config.yaml
num_hidden_layers: 15
hidden_size: 128
num_attention_heads: 4
num_key_value_heads: 1
head_dim: 32
intermediate_size: 512
vocab_size: 4096
hidden_act: "gelu"
norm: "layernorm"
norm_place: "pre"
norm_eps: 1e-05
positions: "rope"
rope_theta: 10000.0
rope_fraction: 1.0
qk_norm: false
attn_scale: 0.177
bias: "none"
tie_word_embeddings: true
parallel_block: true
init: "uniform"
init_std_qkv: 0.0492
init_std_o: 0.0
init_std_up: 0.0492
init_std_down: 0.0
optimizer: "soap_variant"
learning_rate: 0.00639
lr_mult_up: 0.699
beta1: 0.95
beta2: 0.95
lr_head: 0.00869
max_grad_norm: 1.0
warmup_steps: 200
schedule: "wsd"
decay_fraction: 1.0
decay_shape: "cos"
final_lr_fraction: 0.0
batch_tokens: 32768
max_seq_len: 256
doc_mask: true
train_tokens: 136800000
max_steps: 4175
dataset: "wikipedia_en"
Each number is 50 + 12 x the weight over its row's rms, rounded and kept within 0 to 99. Layers, rows and columns count from 0. The size before them is the row's rms in percent of the matrix's.

# down: layer 9 MLP down (transposed), 512x128, rms 0.185, rows 362-386, columns 0-63
# up: layer 9 MLP up, 512x128, rms 0.13, rows 363-386, columns 0-63
down362 097:69 48 35 54 63 43 47 62 67 55 45 21 46 56 41 41 38 72 53 46 37 60 54 46 33 75 65 53 47 50 33 56 27 52 58 48 48 49 33 39 52 50 59 44 59 68 42 55 54 30 61 49 27 44 55 45 55 61 41 47 50 50 46 41
up363 102:65 46 40 61 42 48 44 38 52 43 47 58 46 47 46 44 54 27 45 59 48 41 52 71 60 39 62 39 36 41 18 35 36 51 46 32 42 74 60 67 73 44 44 36 25 40 41 40 49 53 36 48 42 71 52 31 48 32 51 37 58 70 52 63
down363 099:58 40 40 60 31 51 40 46 37 53 44 60 50 54 49 48 56 52 27 33 53 30 40 46 37 54 46 50 44 28 63 77 41 42 47 75 53 51 52 51 41 64 46 47 49 27 47 44 55 55 67 58 35 47 51 66 46 46 44 75 55 28 44 43
up364 105:44 49 51 50 70 63 44 80 38 46 39 53 62 61 66 53 62 50 62 42 54 37 53 59 38 50 40 63 37 15 61 40 54 60 64 24 48 45 51 45 54 36 47 58 57 39 53 35 67 39 56 54 60 46 63 55 52 53 45 38 81 45 46 60
down364 101:21 44 46 40 49 35 46 60 30 45 60 41 58 58 37 58 33 54 49 59 23 47 57 50 60 48 25 56 41 27 46 35 59 46 75 38 30 56 47 52 50 38 52 52 59 44 57 36 41 46 56 60 48 62 51 46 65 45 44 48 29 64 55 49
up365 104:50 62 65 35 66 61 34 42 38 46 65 68 64 46 61 56 59 47 40 51 65 57 40 63 73 35 41 56 47 42 52 45 55 38 31 25 51 55 30 66 55 62 39 33 59 41 35 40 44 47 36 44 46 41 53 57 67 48 62 58 68 56 48 69
down365 115:41 65 57 45 51 57 66 51 41 52 49 53 57 39 52 45 59 61 26 67 60 42 53 28 46 52 61 31 70 38 57 41 55 61 55 66 62 32 41 58 32 62 67 39 35 35 62 40 46 61 49 34 55 47 54 59 62 51 73 55 32 54 71 30
up366 101:75 61 51 43 44 37 55 46 41 36 33 58 46 68 37 59 67 74 48 72 36 36 52 63 80 61 53 48 59 55 54 59 23 53 44 52 59 39 48 53 47 60 42 55 46 54 52 47 44 43 53 26 50 56 59 40 56 67 48 47 30 57 54 36
down366 101:46 30 58 49 42 41 49 36 56 50 79 44 71 19 73 68 63 52 62 45 37 34 61 62 51 40 40 62 48 19 56 57 50 38 55 59 66 50 62 43 37 50 57 59 44 36 48 50 51 61 45 58 40 41 57 58 39 43 47 62 69 43 61 60
up367 103:70 39 52 51 60 36 66 49 52 64 41 40 38 28 50 68 66 58 61 28 68 52 33 49 63 50 25 55 38 37 34 58 46 48 56 69 47 39 61 33 50 28 50 36 29 40 39 47 58 65 51 49 59 39 73 62 58 54 42 37 54 53 47 55
down367 093:51 59 60 62 44 75 28 56 70 49 64 67 61 51 49 48 34 52 57 75 56 66 48 44 41 60 71 49 67 42 40 55 61 45 33 34 45 53 60 64 44 50 44 44 68 53 54 47 37 43 50 48 44 51 36 43 38 59 46 47 47 47 51 40
up368 101:48 48 54 66 38 24 38 61 69 46 44 49 52 54 46 54 58 60 57 55 64 64 53 56 45 48 34 29 59 24 65 48 65 27 64 53 62 62 54 64 51 45 49 34 46 51 19 41 56 65 43 32 50 29 69 60 47 65 37 53 19 50 33 34
down368 094:58 63 52 55 61 33 56 43 60 60 38 46 40 55 56 67 43 52 42 48 66 38 56 67 40 51 38 33 44 41 57 56 58 36 38 57 51 19 59 48 51 61 51 64 46 45 44 53 58 44 63 60 46 52 74 68 57 50 39 82 73 45 30 49
up369 099:62 49 58 35 62 25 31 49 50 57 57 57 49 37 68 47 63 41 56 49 39 60 63 44 55 47 69 61 47 35 59 64 52 50 44 50 50 31 34 69 36 53 34 56 39 37 23 65 62 49 61 66 50 49 46 52 34 53 54 40 60 52 64 45
down369 089:52 51 51 63 36 38 65 55 50 59 44 34 38 66 46 73 40 43 66 50 49 47 27 63 52 73 43 64 51 64 34 48 40 49 26 71 43 54 57 39 35 54 48 71 53 62 59 38 54 73 50 35 52 43 77 63 81 50 42 44 28 50 53 55
up370 101:63 47 47 29 55 39 53 45 44 30 57 40 41 35 51 68 65 49 65 51 39 39 50 58 75 75 29 52 38 60 58 39 60 39 45 39 62 48 51 40 47 44 43 68 55 41 39 67 54 61 36 60 73 68 65 42 50 44 57 57 49 38 47 33
down370 096:73 37 56 52 71 65 54 58 30 40 53 35 64 44 40 20 57 48 47 45 35 61 60 44 47 47 72 47 44 37 34 56 46 46 34 67 37 53 53 65 49 67 52 46 61 57 46 34 55 45 47 50 48 45 65 78 38 53 40 42 44 66 64 46
up371 095:79 48 46 56 48 26 44 65 52 50 40 69 34 46 34 54 40 32 40 51 51 41 52 46 57 63 41 36 30 56 60 65 54 40 43 60 46 34 63 54 49 70 48 35 65 55 50 27 30 59 73 60 47 54 32 51 46 49 61 50 48 35 70 53
down371 086:43 49 50 72 50 56 54 45 46 42 52 31 43 51 52 27 58 51 58 56 27 63 41 40 44 38 58 63 47 44 52 48 26 57 49 41 57 53 29 41 38 33 52 50 63 37 50 61 51 29 52 32 25 51 57 47 34 57 51 54 38 73 54 55
up372 114:49 33 39 58 58 24 67 50 47 43 51 56 40 54 50 38 64 46 48 59 44 47 50 52 59 46 39 43 60 49 64 62 74 70 56 51 49 61 39 56 37 40 44 57 32 57 48 51 42 44 64 60 56 34 81 23 53 26 36 38 64 45 57 44
down372 113:29 58 76 39 57 44 72 56 42 62 65 56 29 44 72 55 42 51 69 58 60 47 57 50 50 68 33 48 29 48 53 54 33 49 51 30 64 26 40 51 32 52 52 37 43 66 56 54 46 53 42 51 60 27 53 41 58 65 74 54 36 44 36 49
up373 104:63 66 49 42 47 70 39 17 31 34 50 37 63 41 45 32 60 28 42 73 56 45 71 37 49 66 43 37 51 62 82 57 61 57 57 53 47 49 47 61 71 52 39 59 51 66 60 32 42 49 38 55 54 58 44 43 43 60 45 36 70 52 66 64
down373 111:40 49 55 40 52 57 37 52 53 43 54 47 39 45 32 60 43 57 44 40 52 54 61 64 46 57 49 49 41 52 46 40 30 63 56 59 48 22 48 74 56 29 55 40 35 52 61 44 67 52 51 59 60 34 55 72 42 77 96 52 62 58 46 58
up374 100:53 67 42 67 57 50 46 30 42 36 49 68 61 64 36 51 61 35 32 57 42 37 55 50 65 50 25 58 39 49 59 45 66 40 28 65 47 58 69 53 75 44 41 72 44 71 40 56 48 63 53 47 39 42 62 24 52 56 51 36 56 74 51 59
down374 105:61 54 59 38 49 51 53 64 54 74 69 49 47 18 61 47 40 48 56 58 52 51 43 45 75 36 65 42 52 68 41 51 47 59 39 51 25 31 45 56 25 61 50 38 46 36 62 32 44 31 45 56 55 58 43 62 52 63 53 68 59 33 44 47
up375 096:44 63 62 44 47 43 30 25 38 31 59 61 65 46 44 63 54 45 38 53 57 37 38 52 57 48 54 50 32 75 66 36 52 45 42 37 56 38 44 51 64 33 52 53 61 48 56 35 48 59 45 50 65 67 61 62 65 40 50 59 65 52 40 62
down375 097:85 47 52 71 67 73 57 72 62 64 39 45 43 54 42 31 57 57 50 47 62 57 58 30 30 76 49 59 72 48 46 48 54 61 54 50 55 64 58 47 25 61 56 38 71 47 33 48 60 45 58 44 48 41 34 36 35 45 69 40 40 59 63 56
up376 101:66 77 43 42 45 35 26 45 54 58 53 48 48 60 51 56 69 27 38 55 54 57 50 33 39 51 51 51 49 49 29 46 65 54 21 58 46 37 17 44 32 48 32 55 49 47 68 76 42 45 48 45 33 39 63 29 60 59 37 50 55 41 42 57
down376 099:26 30 35 47 54 48 67 32 43 46 61 60 63 46 47 53 33 62 59 57 53 53 69 53 49 58 59 38 51 40 58 49 50 47 59 44 45 69 60 62 49 61 67 34 53 28 24 34 37 65 45 30 59 71 63 72 56 51 54 58 45 47 49 38
up377 107:54 52 62 58 54 23 35 74 42 60 50 56 67 41 61 63 39 55 59 72 30 56 31 37 20 57 61 35 28 42 63 57 53 80 44 48 52 57 56 48 45 39 45 55 58 41 52 48 58 49 47 57 43 45 47 54 49 72 54 56 32 55 61 51
down377 111:38 28 32 54 64 69 59 63 46 53 74 54 39 45 45 48 53 69 37 50 56 57 35 53 63 29 54 74 36 54 53 27 43 57 56 58 59 57 56 46 58 39 62 44 37 65 76 66 48 60 44 28 58 49 20 50 53 57 40 56 52 40 36 46
up378 108:58 34 60 77 44 31 49 45 40 50 57 63 31 67 46 47 33 48 53 45 78 37 36 62 51 58 64 43 30 54 69 49 63 46 71 42 60 52 59 28 66 37 68 35 45 54 57 48 79 40 35 58 68 62 36 52 68 57 35 36 54 51 43 54
down378 113:79 61 43 57 47 78 63 54 34 60 48 36 65 64 59 74 32 60 53 66 63 56 52 40 59 35 62 61 61 38 46 56 65 65 62 31 41 49 49 49 40 52 50 42 46 42 68 52 35 56 56 48 32 56 35 61 64 58 51 59 52 77 36 56
up379 091:41 54 74 67 66 49 32 40 58 60 69 31 52 54 34 67 61 43 36 72 44 52 49 52 34 72 63 49 46 54 48 62 45 48 53 53 54 48 59 30 50 46 35 51 36 40 47 37 43 40 46 50 67 59 47 54 70 37 61 53 46 25 47 60
down379 094:64 47 48 47 38 53 51 50 46 51 53 42 55 44 40 32 41 50 28 43 44 29 58 58 63 48 42 54 67 72 77 63 34 51 48 30 39 35 38 36 78 44 48 46 46 52 43 38 52 70 49 64 26 36 49 36 67 58 59 52 53 39 61 36
up380 098:51 34 22 43 47 50 38 73 50 46 64 67 40 47 50 53 52 40 51 70 51 66 38 35 60 34 73 51 48 59 55 41 49 52 41 61 24 34 53 47 59 43 62 33 62 69 53 65 67 42 63 50 60 61 30 41 62 54 42 27 60 59 48 41
down380 103:31 50 60 46 82 51 65 37 49 41 44 56 31 51 46 49 42 35 47 40 40 32 50 53 29 60 40 43 54 44 63 54 65 52 35 46 56 54 43 46 33 53 44 60 60 27 47 54 50 47 33 32 32 44 53 35 39 49 78 57 49 60 48 57
up381 097:61 34 57 39 57 68 47 49 50 49 52 35 54 32 53 48 57 66 71 48 43 42 50 57 35 46 35 70 31 40 60 55 60 56 54 66 48 54 57 19 50 37 41 68 35 61 71 47 43 64 74 53 71 39 57 59 75 49 67 47 48 51 44 54
down381 102:58 37 54 27 32 65 22 60 89 34 70 30 56 53 46 52 73 40 45 39 60 57 35 49 48 57 46 49 66 57 48 57 50 53 41 54 27 52 57 66 58 60 62 45 60 58 48 46 51 40 56 66 44 80 56 71 34 49 50 50 40 52 45 61
up382 106:68 50 57 35 50 47 57 48 36 70 63 33 36 39 57 55 47 52 52 46 49 43 38 35 64 67 55 63 72 53 61 68 41 54 47 40 52 23 53 77 68 37 59 40 59 47 50 47 56 50 35 71 51 41 63 39 53 41 50 61 58 71 59 48
down382 103:42 38 43 46 53 36 47 22 60 67 45 50 49 49 40 76 61 37 43 45 34 35 62 52 52 60 78 30 57 46 45 29 58 52 54 52 51 50 47 45 45 63 37 64 50 28 69 23 60 53 51 47 67 43 53 56 62 29 65 58 36 59 74 39
up383 111:54 60 55 52 61 25 51 36 45 28 42 55 51 68 49 44 58 36 31 60 39 51 56 62 44 65 43 61 43 72 71 59 43 53 43 36 53 66 47 76 44 26 29 37 65 55 55 47 47 41 61 41 53 50 61 46 38 58 61 56 56 45 46 54
down383 105:42 59 58 60 61 20 49 74 71 50 36 37 57 52 61 56 58 29 46 37 74 38 26 62 62 62 83 50 42 61 48 51 52 57 65 51 58 38 48 57 51 61 36 52 46 36 54 49 42 47 65 44 43 55 43 55 37 41 63 47 44 61 58 46
up384 093:51 46 38 41 55 49 57 47 40 70 55 46 54 60 47 60 63 38 57 43 44 56 58 70 66 49 64 63 28 39 26 49 67 35 41 41 82 37 48 64 60 32 63 33 58 38 56 56 63 78 56 54 55 52 46 40 48 75 41 59 61 49 56 49
down384 091:40 42 44 42 44 26 50 64 58 32 52 55 41 63 46 42 42 55 40 24 42 41 58 70 59 72 57 47 48 32 62 42 47 15 57 51 55 40 60 44 48 63 59 44 41 43 54 44 41 26 62 43 27 49 34 34 44 34 24 71 67 50 55 57
up385 107:50 45 38 64 62 40 45 59 68 35 42 33 15 50 55 47 42 57 68 73 60 61 35 33 59 40 67 40 41 61 33 44 53 50 45 47 27 46 30 43 60 42 57 51 49 39 60 70 63 40 47 62 49 38 43 65 62 64 13 66 41 32 45 46
down385 097:53 58 62 42 43 59 45 37 40 36 44 61 62 51 63 56 72 47 60 36 22 34 77 66 75 44 46 57 51 46 52 65 38 34 68 47 81 38 42 40 60 48 44 57 61 76 32 64 49 75 64 49 29 54 69 36 50 24 69 59 51 64 61 68
up386 099:43 52 58 50 62 39 33 35 59 45 36 53 50 68 43 46 42 64 63 76 45 55 50 59 48 68 46 49 31 55 67 51 72 50 51 50 33 47 36 46 50 59 25 70 48 41 57 59 48 39 53 46 39 60 49 49 32 43 63 73 58 72 66 50
down386 097:58 43 64 61 41 44 62 66 50 49 58 61 54 47 49 51 48 58 64 29 46 38 52 71 55 31 52 49 56 51 68 48 50 62 41 44 63 52 47 50 43 29 65 44 53 34 38 55 72 46 17 57 65 29 63 32 63 64 46 38 51 51 26 30